config.yaml
n_head: 2
norm: "layernorm"
attn_scale: 0.125
bias: "all"
init_std_qkv: 0.051
init_std_down: 0.0104
beta1: 0.95
lr_head: 0.0117
final_lr_fraction: 0.1
batch_tokens: 65536
dataset: "wikipedia_en"
Each number is 128 + 24 x the weight over its row's rms, rounded and kept within 0 to 255. Layers, rows and columns count from 0. The size above them is the row's rms in percent of the matrix's.

# layer 4 MLP up, 384x96, rms 0.219, rows 0-199, columns 0-31
size [110 112 104  94  91 101 100 103 110  94  98  87 101 108  93  96  80 101 124  92 100 107 104  84  86 111  98  93  99 102  95 104  87 112  65 101 106  81  92  96 100  92 107  93 109 103  94  95  98 107 112  97  90 144 105  80  92 101  85  95 100 112  89 105  94  95  99 104  96 106  95 104 104 102  88 110 103  86 108 118  93  94  97  95 123  93 106 107  92 111  91  97 104 108 101  94 107  98 105 110 106 106 105 112  97 104 115 108  98 122  99 101 109  92 110 106  95  96 106  93 102  92 111  87  99 126 105 106  95  97  87  86  90  87 101 101  97 113 119  85  92 105  87  98  93  84 110 120 107  94  98 101 103 100  91  89 106 100  84 105  87 103 104  88 107 120 117  83 101 110 103  93 101 106 105  91  87 102 103  87 101 104  68 101  86 103  99 100  93 105  79 103 104 107  95  71 105  98 108 110]
[[158 122  94 146 123  76 135 160 138 110 130 108 129 118 122 101 169 114 161 102 129 153  94 107 137 139 112 130  95 168 114 171]
 [100 125 126 132 103 121 131 136 102 127 136 180 119 112 108 131 117 124 159 124 136 127 122  98 161  98  73 132  59  84 119 153]
 [162 136 123 129 154  92 137 133 112 136 126  77 134 111  90  77 136 144 158 142 171 116 130 139 137 173 125 128 112 126  78 118]
 [116 126 101 140 130 138 120 159 139 109 149 131  99 147 109 134 132 127 126 117 121 124 132 146 117 140 142 160 157 161 105 159]
 [155  98 120 124 125 112 155 126 101 119 147 122 123  85 111 113 149 108 134 112 129 155 148 114 122 133 141 103 159 153  82 135]
 [156 120 133 162 157  87 121 113 176 144 103 127 101  93 140 115  86 130 134  99 134 108 158 145 119 110 132 168  93 134 138 148]
 [116 112 113 110 156 142 131 104 120 123 140 137 129 164 136 133 156 110 148 106  92 144 161 146 120 114  98  66 136 117 124 160]
 [127 142 104 106 121 127 144 132 116 102 148 163 118 148 161 146 155 126  98 121 101  89 124 126  83 121  79 164  98 146 137 138]
 [138 104 123 106 181 137 142 116 129 163 122 156 165 101 119 101 127 134 135 102 124 126 128 161 148 108  82 131 109  91  69 171]
 [102 121 138 153 115 151 116 155 155  85 120 109 114  92  80 126 141 111 136 151 114  70 142 103 145 137 150 133  96 107  93 124]
 [166 143 111 126 141 169 145 114 144 128 132 109 138  76 134 141 100 109 117 169  91 121 107 158 137 158 151 145 120 137 145 132]
 [137 107 123 110 113  66 176 120 159 154  70 117 130 133 107 125 149  95 148 176  83 109  91 107 160 120 115  74 114 130 119 117]
 [161 137 147 131 108 132 117  92 140 168 160 152 118 152 150 104 116 111 119  73 146 134 102 137 183 121 137 117 100 129 125 133]
 [169 155 132  93  95 122 149 120 149 143 147 163 109 131 107 117 146 176 168 111 102  98 108 114 124 167 134 137 104 124 121 152]
 [112 109 114 129 151 150 105 103 128  88 128 106 140 117 149 119  97 113 107  86  85 104 157 155 136 118 132 153 141 130  91 135]
 [109  96  96 139  79 125 128 128 144 132 123 147 146 120 132 124  96 152 118 140 134 158 137 171 126 147 107 129 140 136 114 155]
 [133 124 103 146 157 125 153 111 141 117 177 163 144 153 164 115 138 118 106 145 168 121 149 164 100 136 151 139 129 108 142 139]
 [133  90 136 159 117 102 151 161 107 142 175 120 130 116 144 143  98 136 119 137 123 149 133 118  97 125 164  79 124 136 109 116]
 [119 125 133 131 113 112 124 143 151 150 124 108 150 139 145 138 115  87 132 155 127 123 140 110 148 119 108 128 143 120  88 182]
 [173  95 145 171 164 122 164 140 142 112 149 141 106 117 147  88 147 131 123 113 150 129 119 121 132 100  89 100 129 106 123 153]
 [156  78 125 105 144 158 143  84 154 145 159 112 117 107  98 120 124  94 148 100 104 136 122 113 134 171 113 135  74  90 125 135]
 [141  98 114 129 100 147 126 134 145 119 132 137  88 119 138 137 183 121 136  64 128 134 147 138 163 107 113 120  94  93 115  98]
 [111  93 114 119 111 130 166 114 168 119  98 115 114 134 123 120  87 126 175 119 125  85  92 110 120 106 131 142 109 129 101  98]
 [155 130 107  80 148 107 133 146 115 170  96 157 132 108 106 148 163 163 141 132 133 153  71 132 125  75 117 162 114 168 117 116]
 [124  88 112 116  99 136 150 123 144 178 100 141 120 147 158 125 100 152 103  92  76  97 177 128 110 123 135 121  97 108 103 156]
 [183 136  98 136 145 165 118  88 121 146 101 153 111 152 117 110 150 146 109 141 142 128 101  81 136 141 133 152 124 125 135 168]
 [154  91 135 123 175 104 125 150 112 174  87 106 148 132 101 137 120 132 153 112 177 102 133 133 154  91 165 127  66  80 114 143]
 [131 118 131 113  77 127 121 170 141 180  99 135 127 117 113 129 140 133 125  86 175 171 128 125 170  88 107 113  66 120 126 155]
 [196 130 115  99 171 109 161 109 114 119 128 125 132  94 137 153 129 133 130 114 100 157  99  89 112 123 151  60  93 142 130 138]
 [179 164 106 118 130 152 143 166 130 136 118 112 127 137 113 156 115 143  98 126 119  61 150 132 124 144 102 111  90 121 169 117]
 [141  97 126 150 164 121  88 147 148  97  95 129 162 142 108 109 112 113 118 121 152  57 103 146 112 131 129 108 129 114 114 100]
 [168 101 108 114 132 107 182 121 163 174 159 128 125  94 131 159 112 107 125 116 147 130 127 144 131 141 146 109 135 138 118 162]
 [150 134 124 118  66 123 129 132  94 125 164 144 121  94 109 123 135 118 148 131 137 124  61 141  93 149 133  82 146 104 137 148]
 [130 125 190 126 160 134 140 144 146 134 142 131 111 128 118 105 121 148  89 133 122 149 127 114 130  83 118 131 135 179 102 106]
 [111 143  92 142 169  86 133 142 179  99 105 161  73 146 106 102 125 136 124 151 146 118 137 132 120 149 137 112  54 121 100 142]
 [147  94 111 147 139 120 130 148 117 150 127 107 134 145  58 105 189 138  99 157 123 131 154 101 154 128 158 111  93 120 123  92]
 [195 141 131  86 111 159  99 134 153 141 165 160  85 133 130 142 175 123 125 114 106 177 116 146 122  95 128 101 121 116  91 104]
 [116 140 130 120 143 103 155 108 135 146  86 144 171 143 123 120 145  96 142 124 120 143 115 112 163 124 123 153 103 130 122 145]
 [159 134 151 151 114 172 142 105 142 122  88 185 111 115  87 140 139 139 148 130 130 104 146 126 119 130 140 102 164 116 143 139]
 [153 135 110 147 139 119  87 125 160 128 132 157 108 102 164 138 117 131 126 139 186 150 108 120  76 114 101 121 102 128 149 119]
 [123 142 124 126 160 132 122  89 125 116 148 134 117 157 139 163 130 158 118 101 153 134 106 137 134 154 132 136 118 160 141 176]
 [149 130  75 184 119 149 144 146 100 102 142 166  85 129 115 144  74 154 109 109 133 121  91 136 115 163 102  90 128 139 101 136]
 [132  96 120 137 152 155 112 119 118 104 181 142  96 144 124  97 114 159 112 125 144 135  87 128 117 139 132 133 122 105  88 132]
 [165 114 128 119  80 120 156  99 135 114 107 127 145  97 177 113 143  92 124 158 135  89 119 101 112 158 107 129 139 137 130 148]
 [109 131 146 127 122 134  90 122 165  96 100 136  98 138 104 134 139 131 122 130  97 169 140 122 104  92 135 148 113 121  89 153]
 [130 106 114  70 121 125 151 162 141 111 128 117 131 139  92  87 177 158 136  89 129 129  99 140 151 122 114 171 138 118  75 106]
 [136 105 129 144 138 117 129 124 138 182  82 146 123 110  87 141 195 110 154 123 166  78 127 107 124 146  99 118 132 123 116 106]
 [102 110 114 149  86 136 150 123 132 133 132 158 114 172 110  92  87 121 146 147 139 133 134 100 149  73 124 101 157 111 106 140]
 [130 152 142 105 140 130 140 122 140 155 119 129 101 125 134  91 157 141  99 101 124 142 148 173 121 114 101  87 120 152 112  73]
 [122 113 118 127 116 133 106 120  80 128 109 147 124 101 108 120 139 162 116  66 178 121 134 153 113 129 160  98 161  95 156 130]
 [141 133  95 139 158 161 138 146 129 148 136 122 148 131 111 142 173 131 143 151 155 100  85 134 142 129 112 120 132 114 121  84]
 [136 136 118 132 116 113 126 106 128 107  99 109  94  74 114  95 133 170 142 129 143 116 171 138 129 180  71 145 111 145  95 106]
 [ 99 144 126 146 134 106  86 107 127 137 113 116 143 119 118 129 149 105  93 196 194 144  89 111 151 146 142 123 122 145  81 155]
 [110 148 104 130 168 135 126 138 168 123 125 179 105  90 114 108 119 127 148 149 149  77 135 111 121 137 122 164  84 143  95 163]
 [132 114  89 114 122 153 114 138 165 120  98 157 110 127 169 132 147 142  93 141 110 122 134 162 134  84 122 109 129 157 117 158]
 [113 107 119 128 119 151 116 145 107 177  97  96 126 115 162 152 155 124 125 132 118  78 122 154 130 126 111 143  89 159 110 115]
 [102 110 136 123 133 110 116 147 131 134 147 135 118 176 176  96 130 117 141 116 145  92  82 116 152  80 125 106 136  89  99 163]
 [131 136 130  95 121  89 126 160 150 143  98 133 115 116 112 141 172 113 145 136 131 175 142 167 106 165 138 147 108 109 148 127]
 [122  99  96  76 142 132 137  98  96 143  96 146 150 164  90 117 125 142 129 133 118 118 151 131 145 134 171 148 103  95 128 131]
 [106  82 162  99 163 150  95 140 143 100 130 114  83 165 131 148 126 154 128 121 134 148 134 165 139 130 122 161 156 136 118 157]
 [111 114 131 122 129 117 102 110 110 160 105 139 105  88  98 101 137 137 108 160 109 121 151  68 111 100  99 188 111 138  92 105]
 [133 117  98  92 152 108 115 159 134 123 124 110 157 133 129 149  84 107 138  96 153 168 125 134  91 148 126 125 105 114 140  99]
 [180 149 120 117 120 139  81 131 159 135 137 117  81  93 144 179 140 114 108 138 107 113 201 130 113 123 138  84 137 139 137 134]
 [114 117 139 113 101 100 154 139 122 136  72 134 114 122  75 125 103  92 122 113  99 139 150 111 104 122 140 140 114 137 111 133]
 [162  89 156 117 137 114 158 145 122 174 176 160  97 134 109 128  92 111  97 112 128  90 151 112 151 107 128 128 152 135  96 107]
 [156 130 152  91 135 156 130 153 114 117 109 126 113 106  87 162 117 114 170 146  94 174 159 132 120 122 149 113 151 118 154 133]
 [ 87  99 126 114 129 124 114 164 137 112  95 126 125 131 162 129 152 147 165 179 150 141 153 130 119  58 120 143 119 151 106 144]
 [163 146 101 136 149 123 116  91 124 104 148 186 103 150 145 101 111 130 168 116 149  93 135 136 104 120 111 134 117  97 155 131]
 [130 120 155 121 140  67 109 137  80 142 116 169 101  92 182 161 163 113  98 110 128 172 145 101 165 133 123 126 122 146  81 167]
 [136 129  99  98 139 119 124  73 105 130 132 156 107 118 125 155 147 143 130 125 123 136 106 147 101 143 169 146 143 107 142 126]
 [137 107 149 124 112 165 103 108 110  93 187 128 132 126 126 138 120 122 156 157  95 112 169 159 126 107 152 142  64 112 159 134]
 [ 50  99 129 139 115 126 115 103 138 111 147 123 104 171 122 133 134 160 105 126 126 131 146 120 110 122 137 105  97 130 130 111]
 [102 160 135 128  61 114  88  72 113  73 127 114 101 142 148 122 142 128 151 147 122 121 102 141 140 112 158 134 124 110  91 110]
 [158 166 106 106 145 177  94 140 172 138 118 133 129 117 117 111 151 130 132 116 148 126  93 130 159 106  79  81 132 109 127 150]
 [121 126 112 135  47 102 157 101 134 118 140 181 155 100 107 164  58 130 166 113 126  95 107 119 143 125  98 114 134 148  92 136]
 [108 156 117 112  83 112 127 157 164 126 123 160 117 107 145 128 121 142 145  86 134 107 187 133 134 137  78 130 110 151 117  69]
 [166 123 150 122 139 133  93 124 109  99 168 116 113 123 111 110 142 114 130 119 170 134 131 143  62 114  95 102  66 109 138 142]
 [ 95 146 103 166 164 102 124 105 130 148 120 100 112 183 107 157 133 145 124 137  89 146 150 102 126 118 132 111  90 112 143 118]
 [168  97  89 123 148 124 106 170 147 129  93 132 122 113  92 108  94 153 134 105 126 134 125 172 137  87 170 166  96 122 122 103]
 [129  89 127 174 135 138  91 101 110 121 113 132 156 117 103 123 161 151 144 125 161 150 147 133 125 137 147 194  99  94 138 140]
 [125 139 144 152 131 141 137  88 136 126 145 126 144 120 130 156 150 118 124 144  91 131 103 101  70 149 148 140 111 113 111 145]
 [156 120 123  99 144 106 115 114 108 132 101 133 104 131 160 112 150 141 123 125 162 128 125 106 110 147 132 100 107 115 109 147]
 [126 105  79 125 102 119 118 143  96 162 151 115 125 123 170 135 126 122 160 169 165 122 128 143 124 138 124 135 111 121 115 132]
 [ 78 127 179 106 105 160 163 112 128 118 126 135 104 172 111 104 154 101 153 119 161 143 138 152 125 122 164  87  88 165 124 124]
 [131  99 157 176 126  97 121 113 136 144 146 176 139 132  86  82 104  94 129 145 144 136 126  88 104 117 128 119 147 136  72 144]
 [127 141  91 150 134 116 117 157 146 139 138 116 157 194 149 120 147 145 128 140 133 106 157 122 122 118 117 108 114 108  92 101]
 [103 102 112 118 109 110 106 130 161 101 145 123 122 142 180 161 148 123  87 115 113  76 127 122 129  79 137 115 124 132  94 120]
 [119 150 161 131 125 169  97 128 106 141 141 157 168 162 155 109 104 128 112 132 135  96 164 141 135  85  93 122  97 149  39 158]
 [116 124 122 119 135 124 111 120 144 135 115 103 177 148 156 133 132 107  87 132  93 115 181 169 139 145 134 123 118 120 140 161]
 [137 119 128  99  88 110 172 139 126  95 121 127 140 117 128 126 121  99 168  75 133 144 189 144 110 120 133  90 100 107 121 114]
 [185 130 110 114 115 139 119 103  76 183 100  94 123 118  78 133 121 101 114 130 133 152 137 121 114 138 125 135 113 134 143 150]
 [125 107 100 131  94 137 159  76 168 122 142 144 130 141 105 128 124  60 156 147 123 191 118 149 149 123 139 133 158 107 195 155]
 [140  92 135 140 110 115 115 134 142  95 122 139 129 130 122 154 125 159 141  77 190 119 154 195  98 138 142 129 129 140  79 103]
 [131 144 121 122 128 143 159  90 100 154 163 154 118 101 163 103  94 122 112  97 127 154 169 121  94 127 121 172 124 148  99 157]
 [163 151 110  92 105 146 143 145 150 139 159 147 118 157 146 156 104 123 127 148 120 120 123 175 115 128 117 159 119 112 154 128]
 [170 153 157  80 107 112  82 143 138 139 122 132 128 112 136 113 125 104  97 131 149 106  87 120 130 122 105 118 127  63 120 149]
 [159 112 124 123 108 133 116  97 131 134 118 130 160 121 123 142 159 182 116 154 106 133 188 185 132 128 130 144  76  84 122 162]
 [105 101 138 111 126 156 147 104 139 129  84 138 101 143 114 152 162 132 120 115  81 112 148 132  98  93 153 144 111 120 144 137]
 [ 81  95 167 140 115 154  77 134 146  86 143 112 119 120  99 152 131 100 133  83 158 153 112 129 122 100 161 116 143 131  97 139]
 [149 133 125 122 168 141  93  84 136 130 169 131 143 109  90 147 142  90 113 122 141 160 155 158 112 111 116 131 135  95 177 143]
 [154 100 139 106 156 131 146 137  97 152 122 120 148 107 105 129 130 118 168 100 158 114 127 135  78 123 146 124 176 118 105 132]
 [127 159  91 147 114 132 132 135 123  98 110  99 115 113 131 175 125 106 164  93 105  91 136 137 120 128 126 120 126 119 142 116]
 [143  93 119 127 144 109 141 180  99 143 143 133 117 141 104 138 126 180 104 139 138 115 114 146  72 125 117 135  84 102 126 154]
 [110  76 134 103 147 137 110  92 127 150 116  96 127 143 123 103 144 151 134 126 114 116 135 150 176 137  77 135 107 163  89 167]
 [130 117 147 126 153 145 131 131 147 115 114 177 139  85  92  91 104  93 128 121 121 133 153 109 123 147  96 149  87  86 118 151]
 [125 154 112 104 131 137  98 129 114  98 138 158 124 127 150  84  97 116 153 106 140 115 141 126  90 177 160 148 137 142 131 147]
 [111 118 129 122 160  97 144 135 122 164  92 150 113 109  93 103 154  96 142 150 138 158 153 114 127 145 140 141  73 149 112 136]
 [125 120 133 134 145 114 111 141 148 131 127 115 100  93 149 163 131 195 134 117 145 112 150 126 115  95 104 128 135 127 125  99]
 [130 142 117 154 138 120 126 112 115  87 137  93 139  91 130 141 137 105 171 139 123 147 130 136  80 157 136 127 177 151 136 170]
 [109 134  89 126 116 114 152 103 151 142  93  94 130 121 144 143 151 122 133 121 114 156 174 168 128 141  83 117  93 152 110 117]
 [148 134 117 125 178 152 102 147 119 136 150 146 121 102 132 105 147 105 116  94 158 119 131 176 132 123 112 109 139 128  97 212]
 [149 140  88 148 132 115 135  99 124 121 157 111 103 118 147 134 118 162 128 163 140 171 103 119  89 140 140 106 108  72 121 139]
 [128 114 110 108 136 119 142 151 115 113 114 112 124 153 110 150 161 161  81 119 118  88 164 117  93 143 149  92  89 126  72 129]
 [147 135 104 108  92 118 102 147 111 140 136 116 133 117 134 134 137 127 140 149  99 117 106 158 111 125 137  97  99 119 133 104]
 [ 93 125 142 105 120 106  95 106 131 132 147 136 141 109 140 112 140 129 115 124  93 100 146  99 113 136  66 135 125 119  87  99]
 [118 168 164  89  91 102 151 161 127 135  85 120 168 134 106 113 104 140 146 121 113 119 133 132 122 170 143 116 109 138  99 123]
 [107  95 127 125 119 154 156  99 158 127 113 133 117 160 102 171 136 173 100 133 111 130 173 140 134 132 138  86 121 101 100 116]
 [105 126  99 121 152 122 113 142 151 132  87  71  84 128 106 155 135 118 120 157 145  85 140 135 153  67 156 147 145  98 113 124]
 [ 96  98  67 141  90 105 109 117 135 144 113 108 114 150 130 151 144 166 145 130 149 164 138 152 147 112 166 120 119 118 106 154]
 [131 141 100 157 150 102 160 121 133 122 105 167 111 108  91 141  95 154 137 106 140 109 113 116 137 137 107 189 149  56 164 163]
 [149 128 129 140 131 137 118 128  97  99 110 146 139 109 176 167 112 118 115 161 109  83 136 148 114 139 166 110 107 104 168 154]
 [ 90 101  98 122  77 143 149 133 133 127 110 145  86 117 135 128  99 156 127 116 105 138 125 143  79 136 121 181 110 116 112  90]
 [139 137 146 154 136 142 122  97 125 125 129 125 138 157 109 138 159 114  79 102 100 130 144 136 116 142 130 133 123 139 151 165]
 [117 127 110 161 117  95 157 155 135  94 152 188  91  82 133  88 126 138 181 134 145  88 198  99 141 169 110 152  88 151 122 125]
 [142 116 142 141 111 147 178 102  87 114 151  94 121 122 112 127 119 130 135 139 123 166 111 144 157 117 114 121 129  92 135 181]
 [152 157 125 140 108 152 113 155 151 124 120 114 173 115 121 118 114 133 152 161 209 129 117 130 114 115  97 127 111 123  98 126]
 [149  92 147 139 146 110 124  99 113 109  94 158 142 143 123 120 117  90 141 155 116 125 120 119 141 100 139 139 101 126 160 164]
 [130 130 155 156 118 139 134 134 171 113 129 125 126  70  89 144 160 142 118 132 146 147 143 121 127 161 129 119 102 114 100 109]
 [146 149 124  87 129 135 142 151 157 132 104 120 144 128 132 127 167 177 100 117 139 109 109 114 139 141 159 125 126 100 134 130]
 [136 130 113 114 144 192  89 121 139 149 166 121 108 132 135 157 128 134 120 163 136 168 156 159  96 145  81 121 132 119 136 119]
 [ 80  99 109 131  51 135 178 144 116  90 138 125 112 105 183 185 161 134 156  93 126 144 128 152 144 110 138  75 109 108  76 156]
 [164 148 137  96 139 126 113 115 123 106 146 145 109 118 132 124 144 158 126 120 141 149 115 153  74 120 130 137  96 138 151  91]
 [159 141 126 128 168 124 104 136 141 114 189 124 151 100 119 159 152 127 100 157 177 142 147 134 122  81 100 109 119  96 151 114]
 [115 116 121 103  97 140 149  91 164  83 172 127 120 135 146 116 148 118 136 134 107 109  89 116 133  95 114 166  75 166 101 127]
 [119 129  96 144 180 137 157 138 111  99 104 132 173 126 161 104 150 163  92 137 147 125 108 110 148 149 104 107 177 115  78 144]
 [159 139 106  88 137 111  99 180 127 139 122 118 100 107 135 121 117 115 110 120 171  91 136 137 141 118  97 132 117 121 182 124]
 [123 139  79  97 146 141 134 108  96 118 149 146 137  97 134 176 110 105 151  85 129 114  68 153 128 100  96 109  97 123 122 154]
 [123 102 166 122 138 103 177 157 144 147 155 105  97  87 131 136 146 103 124 134 130 109 104 122 107 144 128 147  79 140  96 153]
 [139  92 139 111 110 142 111 121 124 111 120  96 145 134 144 134 161 123 106 114 133 128 125 106 117 162 126  97 142 163 129  93]
 [143 106 161 160 140 126 163 128 131 116 118  88 146 133 157 140 118 124  93 115 139  99 167 170 128 156 146 112 101 111  68 140]
 [171  98 127 122 121 139 160 147  75 160 118 149 131 147 136 143 190 126 114 118 156  89 111 150 111 104 140 138 148 120 124 167]
 [153 132 123 153 116 135  99 111 105 117  92 132 166 127  92 128 147 113 124 122 173 122 111 115 106 145 149 159 139 130 153 141]
 [142 166 126 146 124 153 128 157  89 145 136 152 118 142 116 124 102 131 142 128 153 116 106 133  92 120 128 114 116 123 150 136]
 [152 121 120 131 112 117  95 115 122 111 160 110 117 145 180 128  83 113 135 184 126  85 193 108 167  86 153 131 128 116 114 116]
 [122 159 135 138 150 150 113 129 148 183 126 158  84 122 110 104 120 129 134 136 135  78 118 151 130 119 119  99 125 151 109 148]
 [117  95  76 101 141 102 145  93 121 176 111 142 138 123 115 126 178  92 130 111 102 122 143 121 168  95 101 147 109 138 180 132]
 [160 150 112 120 107 138 139 144 172 132 127  99 150 131 164 139 154 123 110 116 135 118 118 127 114 147  94 108 135 113  96  96]
 [119 150 151 105 116 112  86 148 136 112 135 179 107  99 121 117  84 113 112 127 122 149 142  87 122 110 144 149 103 106 105 147]
 [157 108 117  79 123  97 159 144 137 155 116 120 113 112  90 117 128 138 112 158 134  92 147 141 183 113 123 130 134  94 101 157]
 [135 182 102 113 133 137 117 125 188 124 119 166 109  84 108 107 149  90 151 117  98  93 172 126  99 139 153 126 104 119 142 156]
 [124 120 131 122 133 118 166  72 104 175 138 134  96 126 125 146  91 124 138 144 112 131 117  67 112 117 140  91 123 167 103 148]
 [155 139 128 139 111 132 132 123 136 157 105 129 114 103 129 125 164 201 141 134 134 115 149 145  82 120 177 111 106 115 126 129]
 [165 114 102 155 147 100 121  79 118 178  99  92  87 134 119 101  96 159 181 136 103 169 164 120 123 103 141 120  96 107 137  90]
 [163 139 143 177 109 137 161 157 145 107 146 133 101 133 105 102 137 165 158  98 159 114 140 203 163  86 140 141 137  84 126 130]
 [138 137  66 125 148  92 142 155 114  84 146 132 123  87 135 142 131 127 130 129 130 164 174 152 157 152 134 139 140 144 118 109]
 [148 123 145 149 133 117 150 132 131 148 146 112 134 149 137 117 149  71 107 141 115 120 151 102 149 160 128  81  64  90 101 162]
 [123  92 135  98 106 134 146 125 138 138 124 141 125 119  81 167  99  99 164 119 125 171  83 115 129 134 128 132 124 113 119 183]
 [148 155 100 140 123 116 130 140 112 160 154 111 102 140 167 135 133 100 126  76 117 144 156 125 165 134  95 117 119 122 100 124]
 [189  81 119 122 134 137  81 115 145 141  73  95 106 126  92 126 123 138 138 121 143 110  98 144 130 113  91 120 144 133 152 149]
 [124 113 112 129 128 140 121 158 102 156 131 130 152 156 122 121 147 111 155  78 140 104 100 164  59 137 115 143 116  94 142  90]
 [101 142 124  84 122 126 129  95 100 141 131  77 102  97 119 159 110 107 173 160 123  90 144 143 144 136 166 100 114 107  97 177]
 [153 118 152 147 122 166 125 120 136 128 111 119  87 139 117 137  92 156 116 141 154 169 124 147 151 103 155 153 123 138 124 160]
 [130 130 106 124  91 137 136 169 102 115 150 114 121 136  88 133 114 110 130 124 130 110 180 115 119 122  79 148 109  99 166 111]
 [111 127 129  95 108 128 160 130 111 120 138 158 116  70 113 146 137 128 124 128 135 141 139 152  77 102 177 150 132  96  93 168]
 [139 138 131 118 168 147 131 149 111 114 103 142 147 107 180  82 144  88 106 145 160 115 124 161 124 144 167 131 102 168 108 126]
 [187 110 119 141 170 147 130 161 115 166 177 144 116  75 123 128 150 153 121 145 137 150  94 146 132 175 148 120 163  80  88 107]
 [118 109 132 104 168 115 107 123 141  89 146 120  63 116 128 118 175 171 142  93 124  92 125 143 101 109 161 121 141 125 165 102]
 [125 159 138 141 146 118 124 122 146 141 114 168  74  99 128 127 172  99 138 116 139  81 124 142 115 131 107 142 119 115 122 126]
 [171 132  78 110  76 138 169 104 112 145 119 123 128 126  38 131 125  71 119 116 116  97 120 129 101 115 110 150 139  80 120 125]
 [160 120 117 120 128 121 127 128 146 117 131 122 155 145 131 136 156 124 128 101 164 146 136 188 183 106 120 130 100 126 126 123]
 [174 160 118 149 174 111 101 113 110 144 134 144 127 100  95 121 136 101 159 121  79 129 134 106 115 140  99 108 106 140 159 133]
 [129 137 100 159 100 120 161 137 138 128  77 194 133 166 133 153 160 109 140 104  86 146 139 142 110 137 124 139 126 108  94 153]
 [110 118 112 139 123 131 142 112  94 136  81 119 154 126 136 134 164 130 131 163 125  92 121 167  81 133 118 125 135 168  90 146]
 [143 142 119 120  95 128 107 152 120 121 136 169 124 133 131 158 124 112 125 116 165 142 111  98 122 127 127 142 177 100 121 149]
 [148 104 100  88 105 129 139 112 156 108  87 104 149 118 159 139 139 168 157 121 157 136 117 123 115 127 111 101 103 130 131 163]
 [112 158 133  98  68 150 140 133 109 113 131 136 110 128 167 136 116 105 139 161 112 139 137 155 124 136 111 114 126 113 132 108]
 [152 137 124 117 184 106 143  94  68 168 133 134 126 145 133 125  97 114 160 149  71 163 119 129 141 146  89 130 127 136 150 131]
 [190 124 146 100 155 154 143 153 136 106 115 160 131 111 104 144 142 134  97 130 182 126  93 131 120 155 100 163  95 130 136 121]
 [133 155  92 140 153  58 110 110 162 141 133 126  95 133 136  93 154 138 135  92  98 106 165  90 136 193 102 137  82 113 108 131]
 [106 171 129 111 113 122 141 131 124  94  92 121 108 114 130 146  95 177 130 120 108 138 169 114 126 100 142 104 126 123  98 166]
 [161 131 123 141 158 134 148 137 142 123 116  79 108 144 122 131  93 128 124 111 115 125 163 120 124 111 100 132 111 120 146 105]
 [147 138 103 126 126 164 127 130 139 140 140 144 119 138  75 111 106 114 129 150 190 169 127 144 131 127 120 129 148 108 165 125]
 [159 137 152 143 153 135  98 121 100 185 170 154 102 112 128 131  95 103 133 127 117 121 134 147 169 107 128 131  73 124 109 125]
 [107 113 109 126 124 151 130 153 121 135 114 153  89 135 159  97  85 129 109 127 150 111 166 113 138 176 111  90 107 153 116 125]
 [108 145 179 146 174 142 152  99 125 121 142 118 156 125 139 110 109 152 148 137 104 155 124 179 109 150 146 117 125 117 136 145]
 [139 166 115 125 119  72 146 101 115 151 110 122 106 115 151 153 157 130 163 119 142 123 143 149 141 130 133  96 107 128 115 102]
 [142 112  77 113 125 111 123 123 138 117 203 155 121 100 123 133  85 127  94 102 131 118 134  78 137 101 109 145  95 127 120 161]
 [148  68 139 120 137 106 130 115 155 144 113 150 121 121 105  68 125 140 142 147 143 110 109 131 113 166 191 124  98 127 124 139]
 [157 123 123 131 157 128 148  94 146 101  98 139 135 129 129 188 137 130 141 114 173 149 138 159  91 130 103 126  98 124 152 114]
 [102 131 114 159 160 120 146 127 152 110 108 122 125 144 117 152 144 163 102 148 129  88 123 134 160 110 160  95 113 116 123 106]
 [157 138 120 112 116 149 106 149  93 159 132 134 149 137 126 125  97 164 162 162 104 123 161 133 129 129 129  59 138 104 123 148]
 [148 136 119 124 147 153 156 128 125  81 121 180 130 111 139 159 143 106 166 121 148 145 135 175 134 129 144 108 156 118 169 122]
 [146 101  84 140  62 152 158 124 118 164 124 113 136 146  97 116 136  67 118  60 166 156 117 136 167 107 146 140  99  96 127 162]
 [132 107 130  87 128 113 107 111 167 138 126 132 125  95  96 112 135 148  70 120 170 116 158 143 157 138 116 151 124 109 145 166]
 [122 105 111 114 116 104  78 107 149 132 106 106 146 145 202 142  82 142 138 160 131 118 164  90 143  95 113 154 117 126 142 124]
 [126 121 105 112 130  93 139 154 129 146 132 153 127 141 141  91 163  88 176 171 157 102 151 113  90 102 144 115 172 147 102 134]
 [166 158 105 162 142 130 101  96 127 129 150 143 178  93 119  82 144 151 123 129 155 104 127 111 156 130 114 149 128 134 127 120]
 [162 168  95 139 129 123 161 133  99 114 103 114 139 157 131 118 120 103 127 119 153 126 149 118  94 130 144 166 128 127  75  89]
 [110 116  82 142 116 117 127 131 159 119 137  91  83 110 141 160 189 130 143 152 113 133  92 137 102 163 116 125 127 140 109 120]
 [150 142 142 136 116 143 139 103 128  98 150 160 136 168 136 133 141 152 163 130 137 133 161 160 126 119 165 133  87  99 121 129]]